Weights of a small GPT-style language model, trained from scratch on English Wikipedia: MLP 256 SwiGLU, rotary positions.
Each number is 128 + 32 x the weight over its row's rms, rounded and kept within 0 to 255. Layers, rows and columns count from 0. Numbers have three digits each. The size before them is the row's rms in percent of the matrix's.

# layer 5 MLP up, 256x128, rms 0.138, rows 0-213, columns 0-63
105:148088073092155129073139185123148090148137132114152167073167111144155177111110141132156068179064174133123064116079114126114140144137121110085155114167116107113100139141096164130150152148109092
083:112150092138117146103160160077165112094125096186166101127124127176102135094149113164148133127135047113175054157094125069140170128104155142107118160083232180136063161118126068044122087097137099
092:102119176160136136140149131206133123026128102094114106147076139149168170135148148129129093091192121124136053083126117101125128126101069156179172183166161127079179166123118172146093165133160150
110:103114202156170140064165154134091087089166107110074104150094101145187094192147108113167150154145107107179163133108091143114123114162180209109125114104146141109151133144112109127096156125113104
089:143150175143138138141168108125154114152152150097122123128139080152104147090106178142115080064089126100112117103130169150165105172141119116184137072090141142138080208102165150191084171149141104
089:151150099096129151155150142167166112113137137202144114140159099141142139136157148121141127112101097069147135168128111115169143165114151125141110143136166120112106152127135029096131088115151178
097:102127151104134104111172177093106062165162146169134128154135100135134098183098170154142138174142125110140144141121155101079112096151150190096090110126143077173097156197160179128106126121140177
099:098117075135134108167097150109073098133151150147065136084138124105112133107129157125200100126158112124154137147091142188173158141155097100111137148175138101120104068144147149051144139148086154
107:105128112136092160180172142179182175110080136114169132163161096172098123106100121128097102097141133173123143138112077156109157081071129136151177124139105150173107080141136145124084160162114166
094:156185154082161106137116105140129102088193087160117068135171202140210143137165129180145150128124144172109127065130135124193089163085093152140151170135113147102173157148110132093108142129088179
099:058137097118145082095103093132180170195118114097131180082111107142122154083106123101122204136124133112071103103124113170173076121128152104144131120094147126138134125139113152157084137092131175
103:185136176102102155080070184101157107070163092149144102117110155111116161150127124123118138099133142098156024131157152151176124109176038155138139103099120085126098174076191148112166090153189119
104:151131107132079098108160152154115130084095131112152113135130139105100098087178084174096147122116214183153152115081139136132185125111121107099155157113122073100159112116103135134086142160144119
105:196133118128081157171102102132059159113204073086084199074126133097128174099121102082174141137124126159142107162141032140125111157133075132130141098125082124155093147186125109120109148155083110
083:084088109127142135165172115134096161132131107093141141160096190088127125111154115151051150124129160155092150160118098143123109155117119143095172119118106133124157094141041147146122122126174120
101:105076087129164139149145145144117063116152164085123106117136155119098157142109113148151155095094145096082136076122182071095099112117152129101099042122104151077111127133158125103156110095121139
115:127099060085155152143117154139117134145069073157147055167152128109104080123159126177113093080101116138071133128127112137159134141142161096159126087146113183194102196121077169161188127108144142
100:136174111113175145103173195064111113113044085139128121114156085148160130112197207192133114146164141113136151122095115119098120137216153104121137118158142159096108109108088099139132101079131134
111:093155085106170144169160153192193106079167121194134141132182122169084186179122171157135129150167098196109153109167170152091140179088126128134062151160084134140145088165161072152084116119096160
094:156174126139140163134077149119132170119118162096152150107145194151130132101104109152163114148076109114175135092088178113127102097162119110132093175162068119108093145094073177117087114120128174
082:123148173146132109124128027166124103178141136157138104127106135079152133070210148125135080093156082164085113111158102103132098083148147079130144115123140056129113100093087157126125150095086136
102:116110090130168125123083093152159093140097110116120170136140163025170108113153119095156140097176105121133203083173112138159121154107118108109163173102125098128133094136109135134104143118109147
101:133140182068144183094101170092159161123099154143108062165130203117130139103117122192136159163114076076135125150196120180134116101089116114120175092124131088152169085128127133156161106159069125
109:114163116104131077069072103121191196103124073156100197071162059129116140119113125159154172134063173161045110123146136143125163067141166133112136128147117137178155181096134096130110135159076112
094:136086131149140094137074140162127116162121131142074164191144114162168125170150145144138084139121113161189150086141120094113101180121101118095176107163098181143147107078096164086107150136129145
095:113164125166083136082126077138110130217175113089164082082104073094136118135118119097122105190051145135081152175096094147166156144193123116131076087071201124143115108155154148106200112145101160
110:197118098113196086129062121068115119084108060074096188102118131133125145104135114126099122104103130102150111098132122057128118133152089014136138118128132129149113154089106119178074106138155119
099:163173135134090067136188186120099142178087126121138107136143050148126100094085145104119155097097144098163108126152118111152107168142175126077113121121130111093167136110152128098157153143115112
095:162078197170118123151148129141083067130132166117117124094101093095096127127202074132109162089105115109091136110097151122131135096155118142157097025113186089114107179140148147174146161110147142
101:144176114129157110123052155087128151110189133100046138128157208132134166146150132131161159126127136094131130127101182126105125162129132095059129130136125154071147130038165132179128141159137081
108:203138097107128145085164090184177128130136079144116143124113177123074087145102179125127195118116134119120085154076142116083139091134124145082113142159092146083085100109119154115136158087051128
087:120150139096093163157135145157157133138182111149139055120117071125119175069149081101088107118108101126080163124113120138106089072125078099101158179089189126046150131083140097129166170108125168
097:137159151146133097085115140118133158160135128137215185110112066175143132123134128099197149137152179127153147132099145080150144156068080146123061149134122137148112131086100146187097186105122146
085:202052130127130079135088097125101109138135098119094086068096124104172219110086110156133063142080073117142107154136159159114123122166115113122115091117176103122052182089119133148154196163097102
109:192159139070119143164127131074114073176099146162143033103137136180095163136141060142110076068169110122108178117153136184127104138132064114134076164111100153096224141105143102113139155145116132
101:143157148126123084150145077084082125148085166112177134123122129185103117130139147100129109159107096159133129169143217113169097152070109116151125137112138089104123100114070143163134155151141116
114:145146090141094147126090131096081133113113164136091135162146125127135170107072085139153146189129144111180131202100162156157122128151129172121140153126131152058133167103116133098075130098151155
098:113076121174149076088147160176097123169137131132115108202098126104159108136109111146168156099112109074128196154130116118130136107156133114123145096118133086092137134138162137176098139095135131
103:119124125099132115130094138145132151202155154111153150121162087123069138081138151114120144174053081100122225138166167130147146112081129098081117131146136190105179149140139137169163163125194128
099:128190093168126042125090147151150136157088120189131053129106097117122145096117131107106146155127159086175078186114145145147163108167109096088133154141167202153124129102092167073132117079070092
095:127097118121055146124168120118119098118178146184140074125121089170133103145109111141098110142115226168108135098102107126116094132167204179121148181143192176120120098125113099140108173169091156
090:151021127121093170108131131117138108147113115155118128151162076102127183115061122115083091161140163123073150063137172106141143130126137150156122126151161129110090062101156120154171154176142146
095:140212088097116119132042085124167153156150167109150143121089114119122121179120138141159124192112114110110087201165119155082125162105045120101085141142090095186147192104116077115102091091105133
112:145161085113105135120067118075134124059102135125198134104150130131142172070130086028114086124129139152136070121091139181189140128150130121093159019075156139136101112157142128168144086120125126
101:126103125101123104137090122104131202139170094136143149158134170163083150103133135142056107100090127110169085182115116103150137162113097100113126168102070137098121132111102058087047127115144163
093:134085201169123142177138180154108134149163134183093156142126105088084111155128087150131121124134103153107115124103098127116127121108132135155170071130066187193126099083052098158125147084133106
107:133169140137157185124164120099155098053142116121129110149082076124093126118109089126134181160182127100147131119086176146124169133095075180119158131121140087135131101090126146136156084157124110
103:111113102167142161078103149110086171158123170121064087164138069120114074143177164108188116121131130099161169135107129147172151139091135092102142094113129145150139159174158194112163109116114119
100:155063115112155144143140147151212082079113105154118099135065086115090130120091085105148100158140083157131052155074079107063129117158138057168121105136151114160145120132149072167126100139135160
109:116130134113154198113154049167161124091071080095118144133131125156135093090130143123124105159188104137138068068118153165088091124137101092144162102065133093067157098131108082141133067132144113
095:122140049121119125120113209134159145098114138153149058110079094095081128154137138121137077140130142150145134159148135114122163166116097128152134100127129185176154119146059117141203144088136197
094:125198113122192140130170123189113170053173113118137134135138139102125101102067102134087107099176175198128133113165144172090125116131065134130113104145072119174168106098153136129139128106103090
092:100133141174104161101103160184157124146141117046161135181137124122179147118130092188149115052079184089074137092099139057126159083108040152125074111131128121099124101138094172145078122123172146
092:171093167162099153127091127156141144108098098141072102131134174114147182112158148130116123157055104123148139071175072074176098146101105096093152129185106113115175133103112130118128091103104208
096:124111081122120132126143125098097180153203130185079152179140163111154164126114156089090116151130121158074135095184116058103155132121136171137099145142126135122074117082125139147146138132148071
099:149146142136095110181121146089121143140166178166212139023136134115124141125155201100194118108106087117153114099159127074135140158134119148113153109151154168151131118129181091136135109113066144
094:162085170167132203137155126137136084119088103124160097134129171117092092055151124132125149122113083151083177064149142131119122107089150063117095144122126082126154186165140197134128101136158105
092:104209162134132213119116159167160125140145112180145131117165105133170111113164097121136084103138094143119159081197109069093121104109077127149142097087149090130165047152156161146135124098109123
092:109090095140040103139150111151113119154091164088128133175171072136094144121135128122157082120109194107120222147147100115153134079181134140154121121071101154101145130094141115147172106110141116
101:156126142118160084143152085144072092127111133146159190099190186163142119092147161167101127113087144084161115151152122074125158155108130127130144177224126073093126130116178170086063099156101130
091:097025142139157084157162100137153173065084108134106079116087113109162115166180105144086129140171154149097129117130176143082100073098196110107103151135121092152166168130113121112126152121084143
098:190162118081096113149096083099090105123170144154103152107098137083130136146114103177195128153104090144165114167129174137145065094147171096144136084106159118083112167160096188155051174141065173
098:075148149144114158089147163188154109108177106131138124168132130116142118106124161118080182121135110159175056103124142149099094167163130147141081114123141109054123122130145119125160124095107119
103:097124146139118153085116133123134195187178137118112139217145210147120131140102125127118150096097094086115119143169110074122120165119131117111119094127122086100095185136184190132110068106137129
100:111100113163110127102147092118131113140121129100084168071075078185157185112118139108152144134104160130192187158126091157087086149177117078175122115117149115095109079138117109144108160072071132
094:159111157095109097135081129054167116111156137130055129131148086147155139121060117142162108150080104137123187109169165131109062135146097158203118045123143135152135139122109148108110132231115053
084:121121123115177092163098119159147106120109114134094103111064150109162124202145138099134140049158132163140112094075179139135100087124132128161166101155153147125193107147127141113124141138115076
094:146104085120169133131103107035141113142084127091108117144128151128141127119103115132128123139087164124217136086098139146118125095105083129160155161165130053202101161154116154116142108144157146
101:174112130185114132144200173107117151144119138137096177116126190097154069148109156122117119109175176080105117207070122160114180183101145154051095129140142087143083087128124153135173160153101151
093:168136128106141104132157138091092101121137217125165067211104200112117107200129154169107105153166136152128125137156118126168092129116084120104131179135116107142115098140122132080139081131099154
099:111070118121116126114147119101159180089114110130133059106156162093136146156172071151146117115107144156092140135119121063153090135058149129067109211102162122171154120070109118161170133123091195
089:135153103159123130079060206173102201121120159127146142068136178089101127135166193118166089104082177105108150172137130115185052134078102112123084150164107095096115097114135158065141142125112143
091:101219139117137160137104113083162118126119154191124119110214102197111136123144143131119123132120141141116103146126140117106091137145104165137124089179110125110113137180140114176068188131181063
092:161148069145132156108121149120130188112143088158200109070112146125138099155186102114127108141093104108140131124126144146102135136112140128164126067124093082154086135101186111101130130182095107
104:133087117073166138149096125115139131029146221148105100126114130107155128128058129143083133108146132178227103150126149097169136128149168112122155110160045143145104119159125110163136131157106188
096:075136095166120160088134135131141160101123085153146154140168122057169200113114055106124084131147150109111097104162122212152166194127155113148124143085077120125160073083126117146193090063090121
090:156149153109143152175106104123104101126141137113139113111101111081105069067151172123187125147114106185132117124142129101168136127090124097126110118087063147090058122123144107084127137116121158
099:178106109130092145188093131157108115109140080186064130089083112174151186202109108134121060077157176119172150107069151137109106117170117098108137126123176142138109151124059132092115153129126120
116:094131139144139135117175129126157128122124133162109122107097140175136117150112189115188121088126140137094126073123181120124133102125132132064159120088132123039164146065113206053140138083096087
095:145106071120140189109148155162096111115136133099104111118140157119133061096115109152155092118096066116093079110136105158135137153160125144207154120122104183160039145138065109125111086128155113
115:128121127158141096077169156131174094197126127136119139076148102145086137066082152171084082091109151153137080108122154115136125103139123103148158118069128115122134135085126208094196124127098101
106:130106187125124142113075140211123129152100160176120120110090161098174151114152162172116145101198077193114066155093109168194106173163128131094123115130121125134096118177112110157098088155119203
095:135167124136174124109125150116130129134127142144160146129074141093216107093175145096108149157110142172194096165163092172107156124107129104173115150132154132101106113128145108176150073151177176
103:140151109177138153106092118141229160107123136137151115135079105176165091143155193171135133131152157156111086103132152127176110141108157127151097120147107159098117165175117094137174121103103128
103:162130145156143189202134118116144141137172129143162136186191123123178084119099138127125124154211113121139152143148095190169101118115129145134103115119166154101127158138132139105153099109146143
090:106077148093146100140166085109149109173185166129090074192160130114094135148056193147123063093097185126130164147084161135121095122052095161078118134133132063138131145144113141096112121142119093
102:101180119071134127178191148120068148147179107127105058108148172104121132118127133135138115142119155092172083128097168098124117114133113166126069152162131114184115184094145081113097184112111146
096:096144104075131163098113093138121123123065079095165161089109108159145140119091157107140137152174138094072106092128128147171115113124144146127110135086148113154108141116174176145108175157074081
102:124158094096146155066112076066139094045082123052172137162087067152149207121101181138080114129192154116096127155121080147129144110147163112110125151115158192071119171084141132132115175127123149
098:140132149146087148072181215164127092084144114158066168148111161165145181191125124128115104098126105083127107190125109159155076104147101184136089108121147155120092133133111069136116116087109147
105:206131146129136121118125127085052148122118169116102092186056196101130182103145137128136094147177162132119147123189179104168124143162111130108153146120187121099123155109119141115115163139092137
104:178080118142117176102127086097100162109172102108145113140086153153114120130131136113130075145184099143149108119138128177131134133137102177149116148047128166125092075125214094105120136091132082
094:160122168135113180102117149072164150122109144150199121114115042142089141167131169082122128133101156169161100144110125119082153155153138122083174104106154116121129149150164119084141097116134143
093:164129153124093095130175163116106165158090128124153099150023123139161158123126121126176097145131159113139208143149117117176106061129102118169157126159071115080070159136074153105146182107101098
103:163112132092146100122206115107110085168163136117128147131150109120113097150176069145124163174138141143138152104170165174088147119128169116124211090125169147152147174112163093110060147137071146
121:123118163141150156105169134193150141127135157084094115146166172122142108163118148132082121096100144167127112129143086097131219121121109128172086127074179053129133083121174141105150098128138042
097:137112140143084177138101085078066132135137103102144102139089082074121113158115101030128118125131122092176144165125106123165119147145158100130127155160083168159148095073158164112172069123113115
117:111130083116160086183172149082162142087049107210121140145108103112178121166158060125144114160158106149137114142108145138142122100091152118143131136098168119143182119106042179130124151202143150
104:093145048152149154156139122105148087166087137186134136165110115178116165146088180185121106118103158150094111171172157116146073129083182089117150105138151138174148124153086081160063112172157160
100:172168102101090219110132099139111156075088098147151154086143167127130139126169105087132144133179108130153116149186105142128128144090114147174146173153129113114193093115108162134092147128110118
095:161116162150144208149106180112065076156166127121124124142113103122115094147189126151142107095135139127115157157127156127112132088129157185119155088102129180080085098106062152128153130117120177
092:116055130106070148121159136090153137156108127161128130111087102094135124079121096182063139191141094125141106193122160068094115148171107099108085166130170170129116169086071081124091126173164163
095:125132116171117062117213107131101146158130139158143093082081118108162110115152151102168165134094109153096094132112179162121152148111136075099151124181184172115083142160141157101113123122124161
107:148104185098121063123105126160131088128085106043121123189097154116121153099116123173155147142110111050138187135095059127108054106131132150139115149190111158103185213132135108072033084133149153
095:098155083109162115134143106103119115125110194119108174146156145121145206133113123148158144120119153093086134159097106173196147102187112141108056143157142092121144106157162120180057137114160112
091:121135137120042121170096155173170133188125130089173108168089108082133079149116121107151088126139175103155113136168158111073151166162133127154085175155123148105122158128088084144125091126151135
102:063096140096112123137143118171107132156092165125143163168172182165135108121161080149186117085095108154097119102141119158061116123088133157194112173092125111073082176129071152134134111171132180
100:137137129148127093128067138136110142132150137142111114086154104115173217197088181182133155128123165094165111092080186160125126134059168145134140136165128140147122192153098201131112123159152109
106:116104161091122170088171174133101107078109117163090119150141164168067139118137146147093096109154110146200115137140099147072052078148131133144179094082120151018140112168104137141108073121130146
099:086122134158111148138114119162084087123132118162127104109141067111095059133105149142096175120116074101071130152077117154121096147098128097138135157130046177150157106134112149159171095128149174
105:132151105123164142144151106156114095163083168080125147107159105114138104209134140127094113163149109122161145161079145163185126147203187154109190159112156115110135156089174131124195148150151136
111:189140085133123146141116129132052111127194142108156137118138099144120175129176121175122081127179176154123134185130191081179146089123127114028134122141148113109153177092141161133128132153101119
093:151143174136073149123116199163136106207112166163091094088106092121107130146129115134100117202118113072083192132160058096135114120104137147097099105108128168128116132133163103125078187134134148
103:127135170140104177157157118154138112185103156194141079104237173212132121091128113136149100163137154133177186130194119168095166163151090148192087126104141133126129117105102145142098137138127100
109:139144149101105154094100127093209020111155216148150109101120136100114100142108150147126142172111049130120110117125181110084090202161123170149100115119138099157157133164185127114118116169112118
110:164083128151141127102151113095141131184132109140146119155124157126204178162141159178093097181127118190090114173161077086135167060052120096136133146133146149149140068133129160115136051077126084
108:181128115137140153136111145130205180138137133129107092124207070125090144111135177137126130144148180067112175126096095156099142162124120118129121169143155157110155129141204104161076173159150213
107:094120133188148178167131055147097104119090150132133106143226170083136112164120105061132122130114119137152145062148068126146122057189155124123119110098127126093149110176117123135104154066177078
107:114088170179120227123182098137088135145158187178156191146140138155141099085128131116107080160184070145107136151087178137067096168122140114095126125102103133116138056119137139042147122123129129
093:171108047100178084109170151131170131140114105039123107090128148171134119149144059114081137096127127147102150133124177197151125177139114185160139085169165096115143126087153174079106147159141075
102:177144191120084111134118128114171140085165121156102092134111141140136137065133083075103091093095133186136134123114161163144149112140102163167138116132160129146135161106098096139126125133104092
103:136100050130145096175173135129110165149121124098105071071128150130098130199105110116137092155187135123137082137175151107146123162132151155088126123180103147130152126105094107042107155100139146
093:078095105155148082093189111128079123073108217185134100112110156120155155084166176060083150131147073087130098111139124082155082160095136071090151159128152180160154137105121165148073052138121099
096:097096156144087098069147113146137138119117123111079129138072160183167164156128103160093083167117149183136160124118160117139200131081070089149117133118122166114152113142089171102131174154152119
105:050195102142188144120132127086112090120149130155098168157207170074138155173137111144134167204148105137147106160137080090122122162140143164120097132191119116070070108147119107119129056140087125
114:152059143160123089129194091110134189118133138137151120140119093146138157128124133106136101121182100170109099121184106107141112096106145094145150150087169105203079085163163168097055149149141128
090:098129169148122139087120163155129112173138164108136177118139117171112156129154137161158111074144135083167235176112117117100096092160128105140115083142067133121113125229185109112178105133174115
098:152112109104143150175138060164143113170110172175105149155164116070129149080125200157092082093161173099139116123198140072161124117100116117092139113088143079182125127147150149127108049117130169
110:122108063124175132099120149146139170110111075179122110185115150127063138167138167144134114065147104155123162101158173135100100097138115116153152163132143116068182145062121228035113134084149149
104:102199147130151095150220108071133119127083095111148143162126199148125158092128141115149159152159121100137174092100101145115129123173100111103211151131107145197137154157121083178125117179140101
103:136140112140088100145162085155074173138138101143168175120145178079159151154158130093128147100137129199062160127149101074140102114142104131108143145078150121153157082071067138075110090114079136
090:146115133136188082143119124103095086096110079093133119221087170167142144120121075113142148109109117161100130112127125179122124026077083105086132109172155163107154069124101113114153118108134138
101:166185160139138174100079080116152108107141111173120106123095116135127129103156164119149142127137153146180121083125161130131060113132107145158175183123116085154104169100186161065096125146185075
090:088098175119163132148105134136128139054115093125123175190087153089133084069097153083142085123129104108063121111079128137154168113097079100141117126127089176184135070092139173099215082142114097
100:100102093146159127165145207125185144137140112101130109101085126166113100123127140123145096063109144166147109103166147149093139095075077104188129120117086120151122129105175167152190066064125157
112:118124125099102106097131160084091065139129107157137122144092128091172178124141092145179091141117138144186090104130127081109116116107120162171132226089073067150122156106140187176129134150169147
093:174152189144172117153116134178226169130143053110042172130111099123098105088139107115121137157164176089132180181161154110072110172100155065123123088161149124144103176153171102119108183095154141
100:106149067152105132095134127075145105165140120096142132167069100078117166163115095135131188125193105097123143121139103155127104160175149106122130113085115120058094116126185081157080115118124178
112:064146091110122179145148092130110112082078116113120146075095144111128117098131130099211171142137111141133144124112089164129105153156131138139140100141124073117161138149097111224127148105175114
104:135098160075136048119136111107115163131164095142175082165093178153116102141105139078140151124146164151132092111157114121154107174127109151125157204155111098155185131159124123125086138101102096
102:102165145098122137035064121110161098083125129121110083144079148138152145154174109158136088092147157094105114060110163154098210061151128161112124166119178141148186157064156146126117124134125132
100:161123073162141148103062071131110137145109178131121088133111111099117108121117137160137102158124106105136134090135145114126192160091127150064064135142153142198120111149175121162095079100151126
093:117116181157150116142100076144212085063126103213139160119185104108139143089127163129093125160173129130175147131177122195133074161094161126199179111133135137128124140196128121186142105116116117
096:060118164129137145096135128174125127138164142153148103161083148144136122147197105123190125098115161139093125177160168122100126180135125072143160157113112181147095158083133154084120114126102166
101:100124119120203148115189178088083062202187067137109171120112125155143107131125145124128141092134151175100148098117160120146129067107148108141036171156155131117135097130095122120150128188100125
089:124139113114129185144178164115045114173103143210094093100117110108113113105115141135174183105141135148109156136127118108135177133079128115143162101054196069156152052151121141118128092123136092
089:103091096135162155115077140125127128150118176156095167079169129142078130170105134136180152169123122082109133130122105138111109133156173161167086079136096063158162157158146127175118158132101156
103:156093086120111110135182122093123056165057119109116188152144114161110138161157125167091109128137111148148077097110183157142124107139141106130108143068162122086118139073114102166094127157188116
121:158145183110081146156094113146174122069098120128157117150114206169175106109152133067123136138136106123157120083194195104122124062153162129073155152061150087168130132129079137058091113151184152
095:114121119171172099123163064088098122131077158130132142127079127136145131100104103119109163151127146117144186144147104060143166053112133151112130145152082162135153120224145154112091069048152149
090:158050105126176090076116141102091203192136142130157134064126123093206140098137184131170143088159125163114115110142119118092060134125157131158139141111164096161071178119131116172190202123162083
120:135134133164091137182136176126165151150161092168129142117144113093097060129144136154119129149140127086078142087126108103146109088072076163158174172051063125118152105166128165122079122110133143
095:153179126129192124144181114145103130160148118058103150143110082151117116109080137129186125140132158084109154173206139100117165133134102184162176112087157133180117143156163106169118112131111137
103:141159162093160167139119046053140138135100131084121161105163118120081070165155125168151073200164127163085111121119102079153071135149153110084086119145124067177068150116163119117092136090147107
099:080107088128178159059118123133146049185199142150156148123121115155083151083186138102065138150126132100157073165133087159155098129113101181149070142082185143162144145098098159150153151142153120
107:109134068147140088126106093182142128099069083114134139081111141172136113121135133074154176101117084101110118193045147121112090119118181154138123142113134193123228183130115122155097129098067125
110:154112134080096133145124164175112132152106147071145099041073033108091124177087084157184186118115127156131106172077114180119141127117113159143137088156105102076140120128179170130207081146119113
121:137183168090092084118095169146110178169075107093141110011124066140102102090136090124167097104165106102122105145093093145115134101144099162084170072076096140107121152096178159080139132107152094
095:168172101079108120157126189182118134088117108151092119096121100124122115164139122123107130124185125136129145136116177103088189156070101100110172193164131106121157074183122077120108144121132100
093:153154158113119125174157124094115106098137143102130148141138161092157132100119092149097099147106109188097115080137159145131132099084180209119115156094195178149158062183116068167106147120129128
104:148144194100198108146209132154187146111143132133102111088114092100129136166149139118129151095147115097121097108152145122121190103188119143120161183158089125115144091114175113142143165080100091
102:124086093145162149055103133111174096089135142131182107156124087109117146062103115172171096118129137133185160150169168177049093149117130151158151092142099148133153121174091144125076122111126100
090:138159117157143152042092154117082141122057093170197176133164162163143174114131053133074152146144080118147183136140140107120116102164149126066130137084168086088147204133097109127135086128129107
103:179166142159147120106091138121221158180174137019163087144081116113175108110136106109113105170066143107158163124145126148115101113121105172150151075124103068137070133148092131193139171143094143
102:123124136157153162128105132140070132167122096116124158162129116160105125147176198142112106137144074150149094145145142118112094091082141075107131152100133150121111096136132170090166176136133138
097:136178059101099137140124112089054127122116104115106130091120102162105167095152077013073223174133191119140127210142120154152112113151138129120084160132089111147139122095122116125123129121136139
107:124108191169145145070092114108200123159137089155112157123087117083142109110155117114128165203203170051125117126130151149111122122127083139159110170054151162104166070158103127131165112155124128
105:120141116130122103131151113169131109087163091132085114124129105071103096173071145150129121091153153106148106099143061123123090192118124165112151108219163107192117122151119137130134145096115143
095:118170129071131091132160141099089166219157097143115138133172117155152131143110182101166086135200089124134122123106149070123142156125075134136099106128142108142169078111151218103200073131136119
113:118131108102153083182120157155115133130117091116077099139106143132108133111090124167172086081129157133123178037097136112130119097119127167144129107126133077132155135118096120104075124130160180
106:097132197144077126142115086156133105148134133117103177115108147155157148125115075098148113082154079114127124157116163148129149070183139159126146128062165143181140175091136127120147074078200122
110:162153133166088122074088125140122114120160069149111148128153147112099130177152117095116080159165117153143115131088094197123058107157117124061198130088113149149162102114112169095100148153110166
094:128134105158130095139170151091156129138126112179118100187197191146132091146186138158137140123117129182128126122205124192104169147069102135112109093119104131105082070119090111102188133149107160
107:153214122130139122157109166139119114070147185107161081120124204111202135094131105090125097144108117138137078168198111198063141162132132163136142130110145119178134127141117089122184115178105139
104:098167112109163136139158186099155078153093154106210149108093132121161123094121127085114094128188138113209145134157161161173069129135108098145123111141144178137113108107125097155184159117125139
104:132117140180144138129141100149075124123197223065123152143128111120117140170133079145135159119087073140156159132138080099141133104127111068136159155140129066107082162149068101141169125107113162
125:153166126097084113185151148153128079124174161071147153100119161138175103097206071119178174162156114123182162108114125170186141091132126083156153123168112122118135180120119130217153125062151153
099:129197092154129053131150147124118092079143098138113102108146132129193195141094155143162132136139172063119114165129113102106153097164126112117181108112132098139082190082168138049077201142144122
084:152080188132103137134127185112147094082150193120122124147112156089126118195114049111143170135154106101135076127151127128149120101151175186158101148114126117094101137053131151103099178127133084
105:085100070142134104076134132143161091098103052149131142120084138141141096137164165151085115121185111113146130141144110127077164171142157114125144145199148093141145155093093143082155118124165094
097:127127152077154087128113160107146069206122154094139104092144102117126180139143162108137131115119124129130081150124096101167131153135126077166110074118158114119092211133123158171133162167118123
100:104122169091103076136154122033129102132118103116117127191090151188128153174114086085095150186125133179142184150164135145129137106138233118133141076106155116144104130164061094148131145166137125
097:157187152098107138118149123120092153115141129135194125115125151135156133127154132146110104138067099087172144069075041141111148059142141184135113225167120125170106129136073115112099178129111140
098:117161110138099046171095134173148102150112156137192143169176161174071145166122152128060167077129124101135108129123141158148131203170153125085164134134160118117126149120138121179148207106114135
100:055134155150163098142095074162164140111154130119070188116140128184129109108118122114184145121114150141134129112089115161075127056123143125142116142137167148107189155074109124139102149148142146
088:174119143129054119187095100160063101201072088107081151144104106126153117091192159122113162126162213152081185094126179095078132130153110117126087161157109120065132142109132121179144149085182150
101:119159175151178039124150136066086111024111103086149115155122155156127140125143151155091124153134159076141118121034121139139076129172131107129076174108123151114158126167094125084132218156091057
094:146166088100149112104160160119110126126090100138112100120106120058198167111181159115103106110185095159082149104106143079108108125149144147151113138155144159139129128170121117103116129131189106
099:111082104149076060117100124105100092098120101194121127113110174144182115141145129123102110132143149104102146135122160090169079158180059136133173138076093110152168155110082108073145068126132112
092:139138169121152072158131102211140120167148163189108170142132181171137160094073141139086104186127156123104073095141126144098172033096088208153108208172124152133144121197122117141135153139128142
109:121067125102083124139124146114098160180151104059105177142147144130084164139155133138138097111166114156162107113107102119118096183136101134099149123053108138058131136108098129074119102121078103
103:155133106139147159090220124143176179094134108074114118180111132129156052140064129136162120133139139182138076156113132125139128144157187152075090132141099132062126143152137103149178130132112117
104:172125154168103198117099190141122081148193110122143169079110080104142147092100120140107116102136139140120124158098099117101089095110134129113078135094089117151123063129137107093095175082145108
103:148104157140118063156142125141171164101112081128093106138104088098125129105144068142145115166210084118148147129144142184073153111097196115134110091111130126078108157122155123131114173119123172
103:152077107120151106088190114170074137117144114141081101157162180163098118125096179178145139098124129111112116067120191106150129153123132128155146098150142127074111119127069131102111184112119160
100:143169103138161172084132119137112139133137141104031180116125153134112105160139102099123129182083159150153151103091113078133158123103132114148125155062146136109152105162188160160156148126129117
087:076121147144147103117218100119131138111101062145127176161174127113118158137160105161140120101146116100135083119100090106082130108165102154151091167191129143149089187140107128121097129095118036
094:130121115098106119118175121135124141138121148117199074117141111086123074133171146181099132109162193158055143160137117171132129126129201074146177135189193126186159169158152137104124097127103170
095:136190144111067131176050133112153147131158086096130133087122085139087133120145131154119093162171106138177141119172111095071158108083097062131055124081136110138092161150081145200171136113197107
104:123153080132102137050136105102137118111193125147091093177120127093142120165130174094128146127123158152093070141110175075187123149125142106081094153120137147131100166125178100157135097138144140
102:171107098105130161100094136098152097145181099086137042060146129146183153110153138121133106141159121155144137111093134111109152051166144143143132097130160132117131135130137138182063155154145139
088:137065104137125108162052174160079125162143099039112186111091125153116086120112107105165112171142141135158134164156115131113095123098115071163144141092126120114174095084109120163184235121112159
091:101098062165122158144081128132077164152114121122135089092100155144104169126142113154124110154201130106122105185155128175169153112153104138113137102119125117095089141103154183127156153093099134
091:192084130146148206127048160161145123137138109151141161095152129131131134133101081134135072131119119113157085120173094116082160123140169123076131098147140128110099127131108128139158031141174105
095:133137161208081128120089128142115125138125156163099111149115134121130132116116152128161167081121174113131077189103127142115180092211034115160117124121146132117120147146191144168089115109129106
102:072134143119059123149111081148138084128120117085145132089122151180099132158163083155180123104144171125141107082178167122193103119139071118150114039134104135105122130141117092132171130175173156
105:130143092089120148103115112155106124120151114188091130089131123134130191091167198142145183137153167146130125119089129170143119147109137142118122135122096150196123164130161105076115105148137151
100:118104118111088157149119117113118173095094081110089144113091063153118125136070198162103118089126175069101134124140144119109154126168124134141102167048138197088097141120212068091119134096135160
095:130135212114163128087116117096175174181115122117177115073128089125158177107178118062188131108083136109136113100118062144121110160152184104081148147160080109120132110106124034161163157132131117
095:154142092081118107140130084184116153114124160130099176138138132131113106122145145110107172177129128162175149121122095147084140163195137146098097146110139094184099122093170117137062103121130152
099:163114132099110174158174154092125122094090136120102147204140131151091068121106185168092138135133131094126178104157131050112141158147130102121142136146098150073103163128194195154120093110131101
112:065182146069146105130106114084130161127076139075054155066120134134140145125128070117102112136149070156099116105087153152153123083164175100186110137075163097143149174110149177094190127094139103
095:114125154157147125104125192126134098162151093157061123041181147073117171109157131097080102117142142085140136072099118150174121133122084124144148119121120178077137144127163132116085134117171131
109:118163171155091175080118079115196112141138101129113190097133119071130112137098158098163123120156129102155100093146138130140158143117119067123173050133140141098101108151156161173116117112099058